Part of a small language model's weights: 5 heads of 64.
Each number is 128 + 32 x the weight over its row's rms, rounded and kept within 0 to 255. Layers, rows and columns count from 0. The size above them is the row's rms in percent of the matrix's.

# layer 3 attention key, 320x320, rms 0.125, rows 152-191, columns 192-255
size [100  95  98  94 103  98  93  90  93  91  92  97  91 103  90  95  96  92  98 101  88  97  91  97  98  97  93  96 100  92  98  94  95  94  95  95  94 102  93  98]
[[157 150 104 153 180  92  86 142 106 127 205 124 141 135 194 126 141 170 105 105 128 210 143 135  75 118  74 146 153 152 165  98 151 144 186  91 155  84 166 133  94 139 198  96 146 128  86 113 140 163 157 114 168 103  95 121 130 212 136 145  97 139  93 110]
 [168 158 147  69  77 100  92 174 111 107 120  89 111 107 136 133 136 141 104 196  96 106 101 158 127 114 113 134 137 146 139 141 136 123 130  68 134 124 137  79 144 131 144 186 145 131 139 106 120 162 152 134 114 101 140 110 167 173  92 115  83 102 135 177]
 [ 16 103 160  65 131 140 134 136 180  43 164 133 115 106 109 158 147 182  59 157 153 136 145 138 168 160 134 160 118 101 110 161 126 101  91 117 115 208 134 149 101 114 112 119 135 151 212 147 177 115 169 143 165 121 117 117 140 138 178 125 104 175 118 111]
 [ 79 119 147 106 132 107 154 204 133 107  96 110 105 194 152  89 138 116  97 130 126  64 145  90 121  77 168  82 124 176 144 116 130 131 127 100  40 165 127 151 122 112 133 193 100 156 106 143 106 136 157 114 100 183 221 215 142 112 188 132 142 148 184 127]
 [155  96  98 110 163 113 129  92 135 109 153 147  68 157 113 161 164 133 127 192 111 144  87 134 101 186 170 167 153 126 152 103 144  99  57 113 112  78 144 160 120 102 149 127 167 101 127 100 141  74 114 139 163 142 132 126 138 146 172 128  75  82 194 130]
 [123 116  96 128  90 106 130  91 146 170  95 182 155  67 130 153 183 102 117 154  76  94 164 147  68 111 120 100 144 138 100  90  68 146 200 165  86 105  68 112 124 121 181 140 121 119 164 151  95 108 168 165 143 160 122 134 117  56 152 163  72 180  93 160]
 [100  96 157 141  97  76 176 113 170 120 126 166 103  68  75 142 144 132 123 133 146 113 107 120 175  74 138  78 140 186 174 178 165 130  96 127 165  99  26 155 121 174 134  93 139 114 107  53 134  84 134  75 149 102 230 146 134 103  87 116  68  94 179  97]
 [103 108  97 120 160 116 168 139 184 104 158 161  90 145 135 129  96 135 127 124 148 112 111 164 121 125 145 100  66 129 119 119 188 115 111  93 127  85 113 123 103  91 195 109  73 162 146 117 103 151 156 149 122 131 174 124 140  87 146 103 127 145  85 142]
 [167  99 161 114  93 115 110 167 151 149 150 163 112  83 148  89 147 125 126 102 159 147 100 103 139 122 146 122 121 127 142  92  92 117 160 115  75 141 145  83 101  74 100 198 124 105 123  67 108 132 107 141 136 183 151 141 139 153 134 146 129 191 152  87]
 [119 232 147 109 158 102  75 105 150  96 101  91 144 115 136 137 118 151 109 111 139 162 149 185 128  80 124 119 112 193  94 151 112 103 149  50 134 127 123 140 117 142 103 140 138 158 210 135 135 180 123 169  78 173 125 112 130 154  93  86 124 111 101 181]
 [157 101 139  56 109 161 123  95 126 147 144 103 103 117 123 159  97  95 140 115 190 135 124 149 101 101 163 127 134  57 102  77 136  96 174 100 169 102 125 175 131  76 169 102 203 115 146 158 120 121 110  95  53 135 119 135 137 122 121 118 120 174 123 157]
 [118  89 141 141 113 106 154 170  82 130 192  97 165 171 154 122 119 181 146 154 109 120 142  90 187 150 167  66 167 116 184 155 158  86 104 137 120 117 117 122 182 119 166  93 158 126 115 132  76  76  98 113 169 146 137  85 171 145 122 170 194 158 141 120]
 [151  84 148 167 120 161  80 204  68 116  98 137 106 169 190 168  89 151 112 180  93 102 140 127 152  84  94 153  88 131 178 140  90  90 134  83 158 175 186  93 119 158 108 160 164 116 136 116 118 132  97  88 182 172 172 106 144 167 126  87 107 159 107  96]
 [130  98  92  99  98 153 167 135 118  74 118 160  64 109 131 137 129  74 117 140 162 170  41 123 103 171 119 139 129 143 133 102 122 176 162  71 172 104 100 111 153 115 130 102 158 132 135  80 149  83 104 157 151  78 129 128  86 106 116 126  96  98 201 132]
 [ 97  84 145  91 105 149 176  93 127 146 138 171 122  84 121 182 171 117 115 150 128 111  93 132 143 112 138 183 125 157  85 114 123 155 148 192 110  98 145 158 129 126 137 107  90 149  85 110  81 124 134  59 132 213 162 134 132 155 151 140 129 133 152  92]
 [130 172 110 135 119  88 172 126 124  94 156 138 100 120 111 107 131 111  81 165 117 120 115 109 137 129 127  79 102 132  98 155 150 144  91  79 164 154 109 137  93 180  66 144 144 121 146 158 116 100  92 133 112 155 165 168 145  41  74 166 163 152 157 189]
 [137 143 117 137 125  94 154 156 147  84 120 141 108  92 146  99 149  95 117 159 136 151 149 163  96 138  80 155 143 131 119 138 121 120  55 103 155 152 122  97  72  80 156 160 183 190 116 110  57 175 110 149 168 149 111 130 127  90 122 123 143  65 133  86]
 [116 117 105  66 172 128 136 152 111 103 118 163 114 171 118 155 103  40  89  97 104 121 166  91 154 120 153 127 127 113 103  48 109 141 164 156 153  87 115 113 121 126  78 140 123 128 105 137 151 185 122 110 169 123  61  73 109 193  57 143 154 167 137 118]
 [142 179 116  74  67  87  87 178  41 121  77 152 183 154  78 148 136 120 113 110 141 141 125 118  89  96 151  86 149 181 109 136 170 113  92 156 134 143 160 134 159 133 165 123 134 125 113 110 224  78 115 122  88 130 122 120 148 151 132 165 140 171 161  93]
 [122 134 159 152 165 114 150  65  83 148  93 136 116 125 155 186 138 106 128 147 172 153 149 128 186 174 136 188 139 107 128 126 148 137 117 154 139 152 152 151 150  92  98 182 104 198 180 131 159 165  96  91 134 141 113 117  97 143  70 127 124  69  95 153]
 [103 116 104 120 185  78  78 121 158 137 109 121 115 108 148  93 132 203 139 165  91 161 127 125 130 109  46  87 182 123 135 135 115 150 142 180 178  94  68 191 129  53 142 128 113 157 111 145 111 133 160 153 132 134  88  68 115  91  68 149 128 105 101 149]
 [195 172  90 108  77  94 136 114 181 110  74 134  72 154 135 147 220 127  79  50 146 120 147 147 159 158 149 109 183  97  88 135 151  56 124 166  97  74 164 121  89 147 145 126 191 116 150 106 140 129 168 159 134 133 114 131 160  72 138 101 186 117  79 122]
 [ 99 144 148 119 180 129 117 116 124 145 126 134 193  56 150 180 157 163 185 131 125  86 110 110 101 109 129 146 151  74 184 134 137  63 117 102 182 138 160  85 129  94 120 117 118 196 175 108 109 124 156 125 161 145 108  87 122 196 128 176 111 150  80 104]
 [ 87 141 128  67  64 157 172 139 121 181 159 151 151 145 102 184  81 165  82 117 118 149 126 117 211 158 140 168 182 154 112 109 132 156 209  48 157  70 147 119 138 109  77 141 138 132 122 130 140 108 134 101 128 127  87 118 101 107 137 100 119 167 113 157]
 [157  56  72 160 119 105 155 130 170 117 105 104  59  91 152 179 130 100 113 138 134 153 122  96 136 125 127 130 151  75  78 124 121 138  66 127 112 112  97 156 116  55 105 129 141 124  76 181 125 134 118 125 153 130 147 137 114  80 138 137 119 189  88 153]
 [ 95 126 141 117  95  95  65 146  74 139 144 124 146 122 137 100  67 147 118 190 138 153 126 147  59  93 140 141 143 159 131 181 116 179 148 143 122 168  84 133  89 116 100 146  92  95 131 105  90 110 154 113 150 107 132 100 177 195 127  81  91 158 150 107]
 [130 124 173 168  95 141 109 138 110 159 154 166 158  87 165 115 127 131 142  65 167 154 105 131 127 153 138 121  89 161 104  91  66 121 129  92  85 193 103 154 165  95 137 198 138 136 114  74 138 113  86 158  94  94 119 139 141  91 124 132 121 158 117 120]
 [160 131 136 107 145 135 105 125 163 108 127 109 146 127 113  81  74  94  87 141 159 105 160  86 149 132 111  63  89 106  89 138 172 137 173 130  88 140 109 163 123 165 121 112 108 128  97 138 150 139 112 187  78  78  69  91  94 121 150 141 159  90  89 115]
 [134 162 147  69  81 116  84 157 142 114  90 102 164 116  95 106 100 206  91 118 112 121 161 147 102  98  81 143 125 122  93  39 141 136 121 133 168 127  73 132 116  98 119 131 153  73 167 168 168 131 122  94 133 149 165 110 136 116 120 147 125  45 107 158]
 [136 169 166  77 137 176 182  69 128 143 120 113  76 128  67 116 170 130 159 157  96 107 156 122 105 103  85 182 106 154 124  75 103  65 133 121  93 180  88 126  81 170 146 121 116 162 190 154  99 128  97  61 127  84 140 100 136 166  95  89 134 126 144 144]
 [ 84 146  88 113 142 150  92 152 157  64 170 106 109 134  87 130 120 148 138 148  96 142 159 101 196 133 111 143 153 127 118 119 137 161 138 138 202 170 124 136 109 100 141 112 134 171 124 131 156 160 103 183 129 147 160  94 129 111 146 163 137  86 188 116]
 [165  89  65 159  96 142 178 147 124 164 115  92 136 148 132 130 117 145  81  79 123 158 155  87 132  92 147 118 185 116 103 131 121 126 102 197  16 127 142 130 105 130 113 116 113 150 151 132 130  94 163 102 102 123 207 180 136 142  91  53 115 131 145 109]
 [123 121 156  53 111 136 126 141 116 135 142 159 106 132 128 109 138 179 146 169  55 179 159 136 124  86 103 124  68 118 146 146 162 134 169 157 176 190 106  96 142 116  69 185 135 178 175 147  79 127 129 129 105 185 149 123  78 143 103 135 122 168 176  75]
 [120 107 164 156  65 158 100 149  34 134 134 153 158 175 143 122 104  92 115  99 103 142 156 132  79 116 149 114 140 153 158 163 109 124 116 168 132  77  78 120 142 106 209 132 171 137 101 132 127 166 168 123 109 159 151  99 102 102 168 151 143  94 151 115]
 [ 84 174 140 136 131 153 148  91 167 177  83  97 101 139 187 151 106 108 118 123  84 136 127 160 116 125 130 136  90 150 124 101 166 175 156 118 125 152 106 129 106 116 153 133 129 127 134 116 194  43 122  81 147 101  88 159 126 142 145 111 126 148 149 104]
 [100 167 105 145 157 157 184  86 120 152 124 172 103 110 199 151 114 167 148 186 104 113 100 169 111 127 121 123 181  85  44  95  83 135 109 186 189  63 121  90 108 109 127 154 140 116 114 166 193 100 139 113 100 128  93 116 119  79  72 130 143 129 152 153]
 [117 125 138 149 157 120 232 133  87 160 117 116 113 129 134 121 146 147 185 126 145 180  66 148 113 139 119 155 109 140  97  97  89 166 113  92 131 137 148 135 174 113 152 155 115 116 166 158 117 166 128 101  81  70 185 126 158 101 130  94 135 116 119 146]
 [151 129 173  92 131 125 115 120 114  99 167 127 143  74 140 148 170  77 146 154 113 106 188 158  96 123 149 130 113 129 195 190 108 126 162 140 160  70  57 128 127 181  49 152 101 141 166 127 163 130 144 125 151 151 225 121  62 125 117 108 174  95 123 113]
 [136 144  97 121  63 144 139 145 154 102 135 101 130 133 189 153 143 130 124  70 180 116 154 116 111 104 131 166 110 107 154 133 142  90 114 117 158 151 112 131 151 149  84 109 154 154  60 135 159 131 121 192 121 108 168 138 119 101 124 130 124 156 115 135]
 [133 204 153 128 129  75 127 156 129  92 180 100 120 224 140 136 143 134 126 121 115 152  95  83 153  91 125  64 120 158 102  59 160  67 112 184  81 139 107 176 117 129 176 144 124 104 100 112 196 127 107 119 152 128 131 124 194 151 142 157 172  81 141  97]]
# layer 3 attention query, 320x320, rms 0.129, rows 153-191, columns 192-255
size [108 104  99 102  99 115  92  96  93  90 102  98 110 110 100  94 104 107 109  93 100  94 107 109 109  93 104 102  94 100 109  97  97 125  98 101 103  95 107]
[[ 80 100 161 114 142  49 167  91 116 102  94 150 153 134  80 102 134  89  80 132 119 128 111 173 132 147 127 141 112 145 175 166 131 109 149 141 121 115  77  98 116 136  92  96 172 178 126  72 125  81 134 112 127 139 150 140 171 130 158 122  69  86 199  87]
 [146 133 142 101 178 141 119 121 120 133 137 132 109  95 183  95 112 119 105 131 127 110 122  87 147 116 134  78  97  99 106 132  86 130 154  94 145 100 115  88 125 164 142 154 100 115 119 103  92 173 114 132 121 136 116 201  96 105 145 129 119 129 119 139]
 [194  31 127 112  93  96 139 177  70 104 139 121  98 144 127 131 109 150 159 140 140 150 113 182 112 120  94 118 156 159  91  94 146 114 135  82  99 121  91 111 185 181 115 101 135 104  81 134 167 100 113  97 119 123 122 145  95 127 160 158 121 115 135 113]
 [153 122 116  91 120 131 156 130 127 147 165 119  93  98 141 157  74  60 110 130 165 130 102 153 114 101 133  73 108 106 123 127 135  73 139  79 130  99 102 179 173 169 105 182 144  94 151 116 127 118 100 143 156  71 140 156 150 139 114 172 159 168 157 212]
 [122 143 176 161 147 129 157 169  80 166  97 160 122 169 140 148 123 109 101 149  73 143 130 139  61  93 114 143 158 102 122 104 130 158 171 161 136 139 161  62  61 140  57 196 142 189 148 131 179 105 184  77 115 126 133 129 116 192 105  65 136 108 123 150]
 [111 143  86 130 142 131 138 124 130  89 133 174 118 156 127 100 135  81 131 107 154  46 136 150 156 101 140 156 128 116  99  94 180 138 102  96 136 115 171 114 116 120 156 148  98  78 120  86 186 153  56 156  74 137 137 117 134 139 147 196  83 131 172 143]
 [157  99 126 118 119 126 108 202 130 120 112 114 114 156 122 179 140 165 109 147 127 132  69 103 159 120 189 134 138 157  81 120 131 119 166 162 136 117  55 159  72 129 134 125 107 144 104 164 135 129 117 133  95 113 108  72 123 217  71 131 134 134 170  85]
 [ 95 143 164 105  87 135 115 203 100 141 127  84 133 141 156  75 121 135 103 116 132 140 134 137 155 111 155 121 125 197 215 165 126 116 162 130 177 146 109 154 172 145 119 151 128  85 100 135  99 197 157 138 131 174 142 147 177 138  99 183 141  55  77 121]
 [127 179 104 104 164 119 139 118  86 154  92  70 123  60 102 127 154 156 134  95 125  81 137 121 150 124 130 175  41 107 145 155 188 142  71 154 128 165 173 153 118 109  69  91 121 139 155 142 139 102 170 104 140 136 115 124 151 145 162 106  94  85 143 159]
 [105 123 143 115 181 171 116 113 230 151 105 150 184 107 119 126 139 141 105 152 160 120 157 171 154 115 141 143 119 130 119 125  92  59 105 149 121 150 196 190 115 110 159 122  37 155 131 125 129 146 130  97 142 128 123 130  98 217 143 152 127 105 118 183]
 [143  95 153 135 131 170  85 169 133  96 134 103 100 123 140 103 128 148 171 199 129 106 156 135 111  45 145 199 105 200 154 118  78 169 130 112 120 130 125 104 135 174  76 128 100 179 110 100 133 116 172 165 124 100 148 137 134 170 110  50 129  90  83  80]
 [112  92 210 170 127 118 135 174 124 132 126 128 160 185 118 142 124  82  70 135 160 134 167 144 110 150 146 131 115 135  93 149 136 152 163 157 105 116  88 129 113 117 131 114 119 169 127  75 104 100 161 166 128 106 169 152  63  81 169 120 174 142  78 152]
 [148  56 110 117  61 113 112  66 160 145 182 135  99 128 119 104 128  60  93 183 119 119 115 144  63 117 113 138 160  41 147 133 127  88 163  69  94 127 131 155 162  84 153 180 159  87 111 154 132 137 110 125 136 124 122 112 108 165 114 145 114 138 135 154]
 [141 127 114 122 119 153 128 159 133 137 191 148 151 173 175 144 114 112 133 140 126 104 123 142 167 187  90 105 127  85 178 142 168 101 159 193 123 118 144 167 124 216 153 155 130  55 108 148 116 125  29  74  82 131 136  60 124 176 123 188 181 144 102 163]
 [187 113 152 134 135 126 100 190 121 127 125  98 139 166 116 115 128  99 139 146 143 115 114 180 122 103 139  96 131 141 108  68 177 107 148 149 147  92 110 115 208 122 150 103 156  73  65  70 183 187 166 104 170 114 133 132 151 183  91 154 142 148 108  99]
 [153 209 140 151  93 152  35 141 131 101 124 146 101 151 135 146 169  94 131 124 102 144 209 138 153  88 132  63  29 122 159 162 154 132  76 196 123 140 105 162  60 101  96 176 120 143 104 113 124 148 124 148 174 130 180 153 127 102  66 120 161  86 102 137]
 [212 103  84 133  95 161 126 100 154 125 170  98 105 122 116 147 162 193 112 131 173 150 151 148 127 123 158  79  89 109 124 130 125 147 112 135 110  88 109 149 133 140 154 125 158  60  99 128 130  95 122 145  78 154  61 162 102 102 108 162 129 187 147 108]
 [ 92  70  70 135 125 127 152 104  83 148 142 159  93 122 102 123 155 164 142 111 106 162 113 158 128  90 129 117 163  98  85  86 107 132 134 111 135 118 149 117 141  87  99 173 178 116 136 100  91 170 143 159 104 132 155 156 152 177 124  68 130 182 125 122]
 [122 122 100 123 145  86 159 119 126 143  95 129 129  80 141 166  89 207 110 135  79 132 168  95 167 111 147 182 122  78 142 137 148 122 146 121 115 174  96 131 160 122 138 163 110 151 212 144 104 113 141 154 134 141 121 129 129 123 140 117 136 127 118 126]
 [122  98 165  52  96 141 116  90 176 142 137 130 145 114 112 150  65 194 138 144 134 137 143 147  91  94 120 144 152  94 198 117  79  92  49 164  91 135 133 142  84 142  80 112 131 154 188 137 114 130 196 156 162 155  79 144 133 153 156 135 143 142  96  98]
 [120 125 149 144 102 138 113 122 126  49 132 148 147  95 135 153 140 157 129 168 108 119 125 106 117 148 237 113 126 156 152 177  96 120 129 133  89 161  90 113 131 119  87 171 192 136 144  94 149  81 119 192 173  88 196 167 120 139 117 139 216 155 180  78]
 [ 65 112 113 168  48 141 137  57 146 151 124  93  98 138 155 115 164 176  70 142 143 140 136 136  95 134 133 137 159 109 149 155 100 144 139 222 101 155 153 201  92  95 168 116 117 100  83 153 146 142 106 146 142 102 112 188  91 148  93 117 151 141 100 130]
 [155 118 155 149 142 109 189  78 116 135  55  84 154  93 130  96 133 123 109 145 148 167 183 136 152 117 121 133  85 151 150 141  79 179 178 132 161 140  95 136 137  92 133 125 142 145 130 121 106 127 150 153 125 134  96 103 159 168 182 132 203  73  74 131]
 [101 104 127 155 140 124 138 141  86 120  99  86 167 140 101 136 145 186 117  96  68  89 119 122  83 150 165 133 122 137 144 120  83 110  74 191 194 192  96 104 117 124 115 159 127 208 166  56 161  82 140  92 175  94 134 127  65 130 194 112 167  72 168 141]
 [ 76 108 172 112 115  98  93 183 115 151 111 196 113 129 145 152 134 163  55 148  64 111 154 162 122 124 127 191 137 144 208 156  88 167 102 149 148 125 164 111 122 111 133 123  96 169 119 135 128  76 159  98 149 142 163 136 153  89 138  94 177  91 153 120]
 [150  59 210 113 196 143  67 136 167 147  80 105 107 120 141 169 114 135 182 109  64 192 162 141 161 123 153 156 139 174 104 126  68 109 133  86 163  95  93  89 174  94 144 131 143 109  99  91  74 130 150 123 167  96 197 109  96 109 120 130 137  96 148  72]
 [155 127 108 111 124  92  97 104 107 155 103 139 144 110 131 167  98 157 142 130 158 106 180 120 187 195  97 105 115  93  92 125 194  95 124 159 141 106 142 147 123  98 152  86 125 143 151 105 120 125  76 108 101 174 115 130  67 122 134 110 166  84 167 118]
 [190 126  87 109 137 142  94 135 111 162 169  80 124 117 113 173 120  80 126 115 126 167 141 120 156 149 118 138  84 109  87 191 158  73 152 122 135 106 100 162 148 129 134 108 159 144 135 109 129 189 165 102 113 135 120 105 138 118  92 186 147  83 152 110]
 [ 91 150 128 143 141 101  92  91 117 172 105 104 192 112 125  99  99 183 144 157 142 160 154 172  64 119 114 167 107 118 129 170  76 114 161 140 143 103 171 100 136 117  95  96 140 165 112 153 142 164 120  79  85  44  94 131  20 145 144  59  92 151 160 196]
 [149 132 107 119 114 113 118  76  86  79 154 131 102 132 134 101 126  90 114  88 142 130 124  90 137 168  77 115 116 153 132 184 124 147  79 196 143  72 100 114 139 118 160 147 173 177  87 168  69 127 129 192 159 111 184  98 107 124 127 142 112  46 185 130]
 [113 160 152 173 153  95  70 176 109 101  64 149 163 128 125 139 173 167 125 130 121  87 138 174 151 104 106 131 137 169 162 184 119 141 126 131 168 142 172  86 183 122 100 173 198 144 151 137 109 119 175 176 166 137 136  81  93 134 112  99 111  80 157  69]
 [100 137 166 187  98 192 120 121  98 113 100 141  92 139 139  99 105  90 137  56 122 167 102 154 146 132 145 106 158 145 167 141  95 114 154 163 107  92  65  97 109 159 165 136  88  72 150 119 106 167 123  97 128 132 103 115 141 135 113 123  75 111  81 160]
 [189 109 103 167  98 133 113 117 108 103 101 159  87 138 107  92 104 106 120 109 123 133  76 131 112 159 107 103 145 161 128 134 150 158 158  98 120  80 126  81 134 196 220 120 130  98  86 132 112 124  84 181  76 123 157 167 128 116 138 112 109 159 166 151]
 [121 157 195 109 136 104 113 136 106 111  59 139 144 121 130 138 127 160 114 112  60 146  87 112 135 134 149 181 102 182 139 135  70 134 107  93 131 165 129 140 122 107 114 134 140 174 168 154 163 111 169 106  99 139 138  91 166 162 122  70 113  42 129 113]
 [164  88 131 115 151 132  84  98 138 133 109 154 127 115 126 144  46 136 124 145 133 152 117 132  97 182 112 131  99 128 144  64 107 130 112 110  94 135  79  84 116 150 101 111 136 201  88 155 195 153 173 113 154  84 112 110 165 122 129 140 156 191 103 138]
 [123 144 156 134 158 102 150 148 126 117 118  90 121 184 195  81 148 161 173 121 162 130 139 123 102  97  93 137  62 175 131 151 196 135 120 165 114 142 146 109 159 137 146 100  88  95 170 176 125 129 115 118  55 165 139 110 137 161  68 126 222 140 124 107]
 [154 151 141 171 115  99 111  71 149  94 168 125  60 135 137 137  92 138 124 122 160 113  93 147  88 122 141 114 137 147 148 110 151 154 114 114 127 119 138 113 133 128 128 123 104 114 110 108  73 104 115  90 127 152 104 156  79 121 163 145  96 165 129 117]
 [109 160 166 165 152 115  56 127 127 142 133  89  98 134 106 143 101  89 155 193 139 153 175 132 203 140 130 112  99  98 122 146 141 150  79 125  65 144 188 140 122 132 126 178 178 124 132 143 124  90  95  76  87 184 108 161 129 157  98 182  87 104 134 150]
 [125  93  88  79 148  87 111 177 128 131 100 133 109 137 103 138 139 136  89 159 115 109 143 101 167  50 111 149 129 181 158 175 120 168  50 164 110 123 155 172 146 137 127 124 119 151 191 122 125 119 165 176 168 147 136 129 122 131 110 112 130  84  89 123]]
# layer 3 attention value, 320x320, rms 0.107, rows 128-140, columns 192-255
size [118 111 116 107 114 113 114 111 110 117 121 123 119]
[[130 169 166 123 149 137 200 112 121 126  88 125 126 162 144 122  39 128 136  66  92  91 110 125 120 142 121 150 153  89  72 114 118 147 193  96  97 112 143  87 117 164 135 158 105  88 114 182 178 171  87 125 173 152 125 137 175 177 198 141 157  86 118 138]
 [ 80 184 158 136 128  94 156 122  84 194  70 122 124  34 166 168 116  88 111 116 115 156 146 122 150 130 106 107 115 117 132 114 133  95 157 121 155 133 116 127 155  68 110 149 137 216 161 151  88 150  94 140  98 148  87 168  79 107 164 181 156 176 154  99]
 [ 82 113 105 110 111  92 116 137 167 124 128 119 140 110 134 128 194  78  89  91 172 125 181  74  99 137 188 135 162  91 145  99  92  91 105 100 137 132 134 142 111 116 146  97 123 150 109  93  88  75 109 101 151 128 152  90 122 161 118 165  86 178 128 110]
 [ 99 147  98  90 116 180 172 114 136 179 145 138 115 129 117 141 113 112 130 181 149 119 164 103 183 125 186 157 128 144 117 132 166 175 182  67 169 171 116 180 217 133 113 183 112 177 139  95 144  86 129  87 129 130 138 111  74 103  90 182 107 108 117  98]
 [132  89  90 153 129 156 176 112  80 105 139 177 158  85 168 160 106  82 136 210 133 131 146 109 137 117 133 124 161  86 133 144 155 150 147 137  75 110 118 124 230 140 129 165  99 126 120 141 152 165 162  99 154 172  95  97 131 133 141 104 121 135 157  98]
 [ 98 113 134 123 124  85 112 115 134 120  95 154 105 138 140 186 134 174 173  64 104 116 126 150  74 198  98 116 128 102 177  99 174 166 152  83 112 131  93 100  85 144 129  91 133 125 171 182 128  96 103 115  77  96 130 159  90 166 121 136 212  72  78 130]
 [126  45 141 119 163 106 130 140 102 177  96 126 111 131  66 112 139 135  99 153 163 113 128 145 116 107 106 169 137 180 108 173  84 165 140 151 145 175 153 165 130 138 135 123 147 101 102 122 122 149 195 131  83  81 107 164 155 168 114 138 100  98 166 106]
 [207 161 130 109 163  69 146 154 142  89 153 129 140 100 141 160 155 133  75 110 190  88 130 126 158 155 125 153 134  62 117 144 135 127 170  66 127 140 139  94 131 111 116 118 113 184 101  90 110 114 131 109 108 183 142 156 174 161 113 130 156 162 101 128]
 [149 118  99 130 155 149 181 107 127 157 103 147 105 143 100 160 178 147  78 113 125 191 202 207 148 153 145 155 118  88 130 136 146 149 175  96 162 129 135 190 177  92 127 120 138 154 124 158 148 132 173 150 151 158 124 171 133 166 132 120  94 117 132 151]
 [135 110 172 126 126 129 161 198 128 130 137 111  72 160 155 147 195 113 146 107 158 108  93 108 111 158 125  35 165 142 177 103  78 120 121 134 131 169  92 110 111 126 129  89  62  66 131  91 140 116 150 141  49 107 148 125 153 141 113  80 159 160 137 163]
 [127 167 119 161 181 122 114 120 128  87 114 154 111 151 156 130 182 145  91 182 160 121 140 106  84 133 123 133 152 111 142 107 134 116 150  83 112  65 115 131 124 156 133 149  61 111 130 159 150 149  96  99 135  48 118 154 159 154 131 119 128 133 147 137]
 [122 103 124  89  92  94 151 173 101 112 140 136 232  65  90 130 136 125 113 177 156 123  93 133 134 170 116 117 204 148  92 136  56 122 164 117 179 106 134 134 123  74 108 134 132  89 214 168  85 112 105 181 104 103 101 103 156 174 170 143 142 150 112 106]
 [144  97 132 176 161 175 104 101 110 114 125 120 104  90 152 114 102 131 161 141 133  95 153 125 133 164  92 116 157 156 129 149 169 129 157  99 106 145  56  94 162 175 128 146  99 110 140 147 163 115 148 169 107 132 135 143 159 119  82 137 173 117 157 126]]
# layer 3 attention output (transposed), 320x320, rms 0.0919, rows 128-140, columns 192-255
size [110 104 106 104 103 107 106 105 101 111 105 108 105]
[[104 171 112 106  97 147  91 181 135 127  59 185 125 130 125  93  88 148  82 118  85 144 127  99 154 114 160 122 139 123 147 103 110 124  81 164 161  72 126 103 135 176 163 144 140  69 116  99 115 166 111 110 119 145  88 154 124 157 119 122 163  94 137 168]
 [166 152  77 116 180 138 156  98 150 125 140  56 134 115 160 127 119 175 152  75 174 141 186  85 175 147  67 125 117  75 122 135 126 120  74 149 159 115 153 171 120 166  98 132  63 136 104 109 153 132 119  53 101  79  97 146 133  25 121 148 109  84 125 143]
 [134 198 161 155 122 160 117 120 160 162 112  94 149 115 139 137  94 105 119 190  87 143 144 186 154 134 126 149  15 141 176 150 145 183  93 117 150 128 177 128 105 181  72  76 110 184 114 155 143 107 150 135 111 118 167 121  84 125 147 103 162  71  99  84]
 [141 129 114 137 119  83 133 111 102 137 123 120  86  94 147 126  90 133 167 116 128 197 115 163  78 153 122 176 196  87 116 141 128 124  87 145 134 104 167  91  79  82 114 144 111 118 143 185 133 156 119 101 133 129  98 132 163  82 152 104  48 140 121 125]
 [179 111 110 129 151  89 150  86 143 118 122 149  88 115 134 108 116 142 173 139 124 157 150  78 140 185 123 161 136 115 135 129 135  71 102  92 133  72  99 172  91  90 170 102 116 127 166 135 140 108 111 189 151  65 112 112 121 159 117 160 144 105 119  99]
 [ 72 121 142 138 140 122 110 126  74 210 157 111 135 106 124 148 136 148 114 152 134 127 132 135 115 128  94  92 146 136 103  87 124 101 152 115 164  94 168 158 134  88 119  70 110 103 147 111 104 135 107 133  83 134 158 193 144 104 139 116 152 159 169 146]
 [139 106 132 116  91  99 106 175 179  75 177 139  75 121 139 130 124  90  57 182 152 178 169 134 108 157 149  85 153 105 195 122 126 167 137 122  81 120 129 174 136  71 183 135 148 141 153 137 160 133 134 139 147  70 230  99 114 119 168 164 140 115 102 108]
 [144 130 142 141 167 138 103  60 157 120  77 140 138 117 141 154 190 160 150 107  97 135 134 161 106 141 135  68  80 124 151 158 113 105 147 148 128 128 143 197 150 117 174 166 153 144 129 170 164  96 113 177 158  97 143 128 159 119 137 213 139 144 147  50]
 [ 96 138 155 162 124 132 134 107 153 140 128 143  87 151 105  74  56 100 130 147 102  90 161 131 121 155 161 152 155 133 144 163  49  95 120 132 116 142 133 118 117  94 147 149 154 120 125 129 105 229  70 124 183 133 136 142 108 123 183 180 205 119  87  89]
 [141 134 130 144 142 169  91 157 139 113  99 158 178 169 134 224 116 228 132 145 136  93 119 164  94 156 114 108 132 169 135 133 111 169 102 113  96  96 150 140 120 178 115 155 122 138 115 102 121 143 181 103 161 146 151 133 167  58 130 123 156 105 143  96]
 [146 111  98 164 136 201 110 125 179 147 110 135 100 157 173 121 189 142 153  90 142 103 137 149 134 174 139 142 138 167  85 106 121 161  76 148 117 146  94 133 163  70 155  63 150 169 116  76 198 108 162 158 136 135 122 132 112 126 168 139  92 222  84 154]
 [150 105 136 146 118 122  78 195 210 100 107 138  70 158 111  99  95 171 100  88 122  76 134  97 137 105 151  89 127 113 122 135 168 119 103 145 138 106 114 137  60 164 117 132  79 140  94 119 133 175 151 137 155 109 122 133 111  80 188 151 171 143  90  73]
 [109 186 130 123 135 112 120 132 107 131 155 162 143 169 121 144 176 103 119 200  92 148 125 148  74  94 134  83 182 177 128  77 186 155 117 172 182  86 110 142 155  60 117 177  89 142 134  83 153  86 182  63 130 138 149  56 140 179 102 109 132 125 110 171]]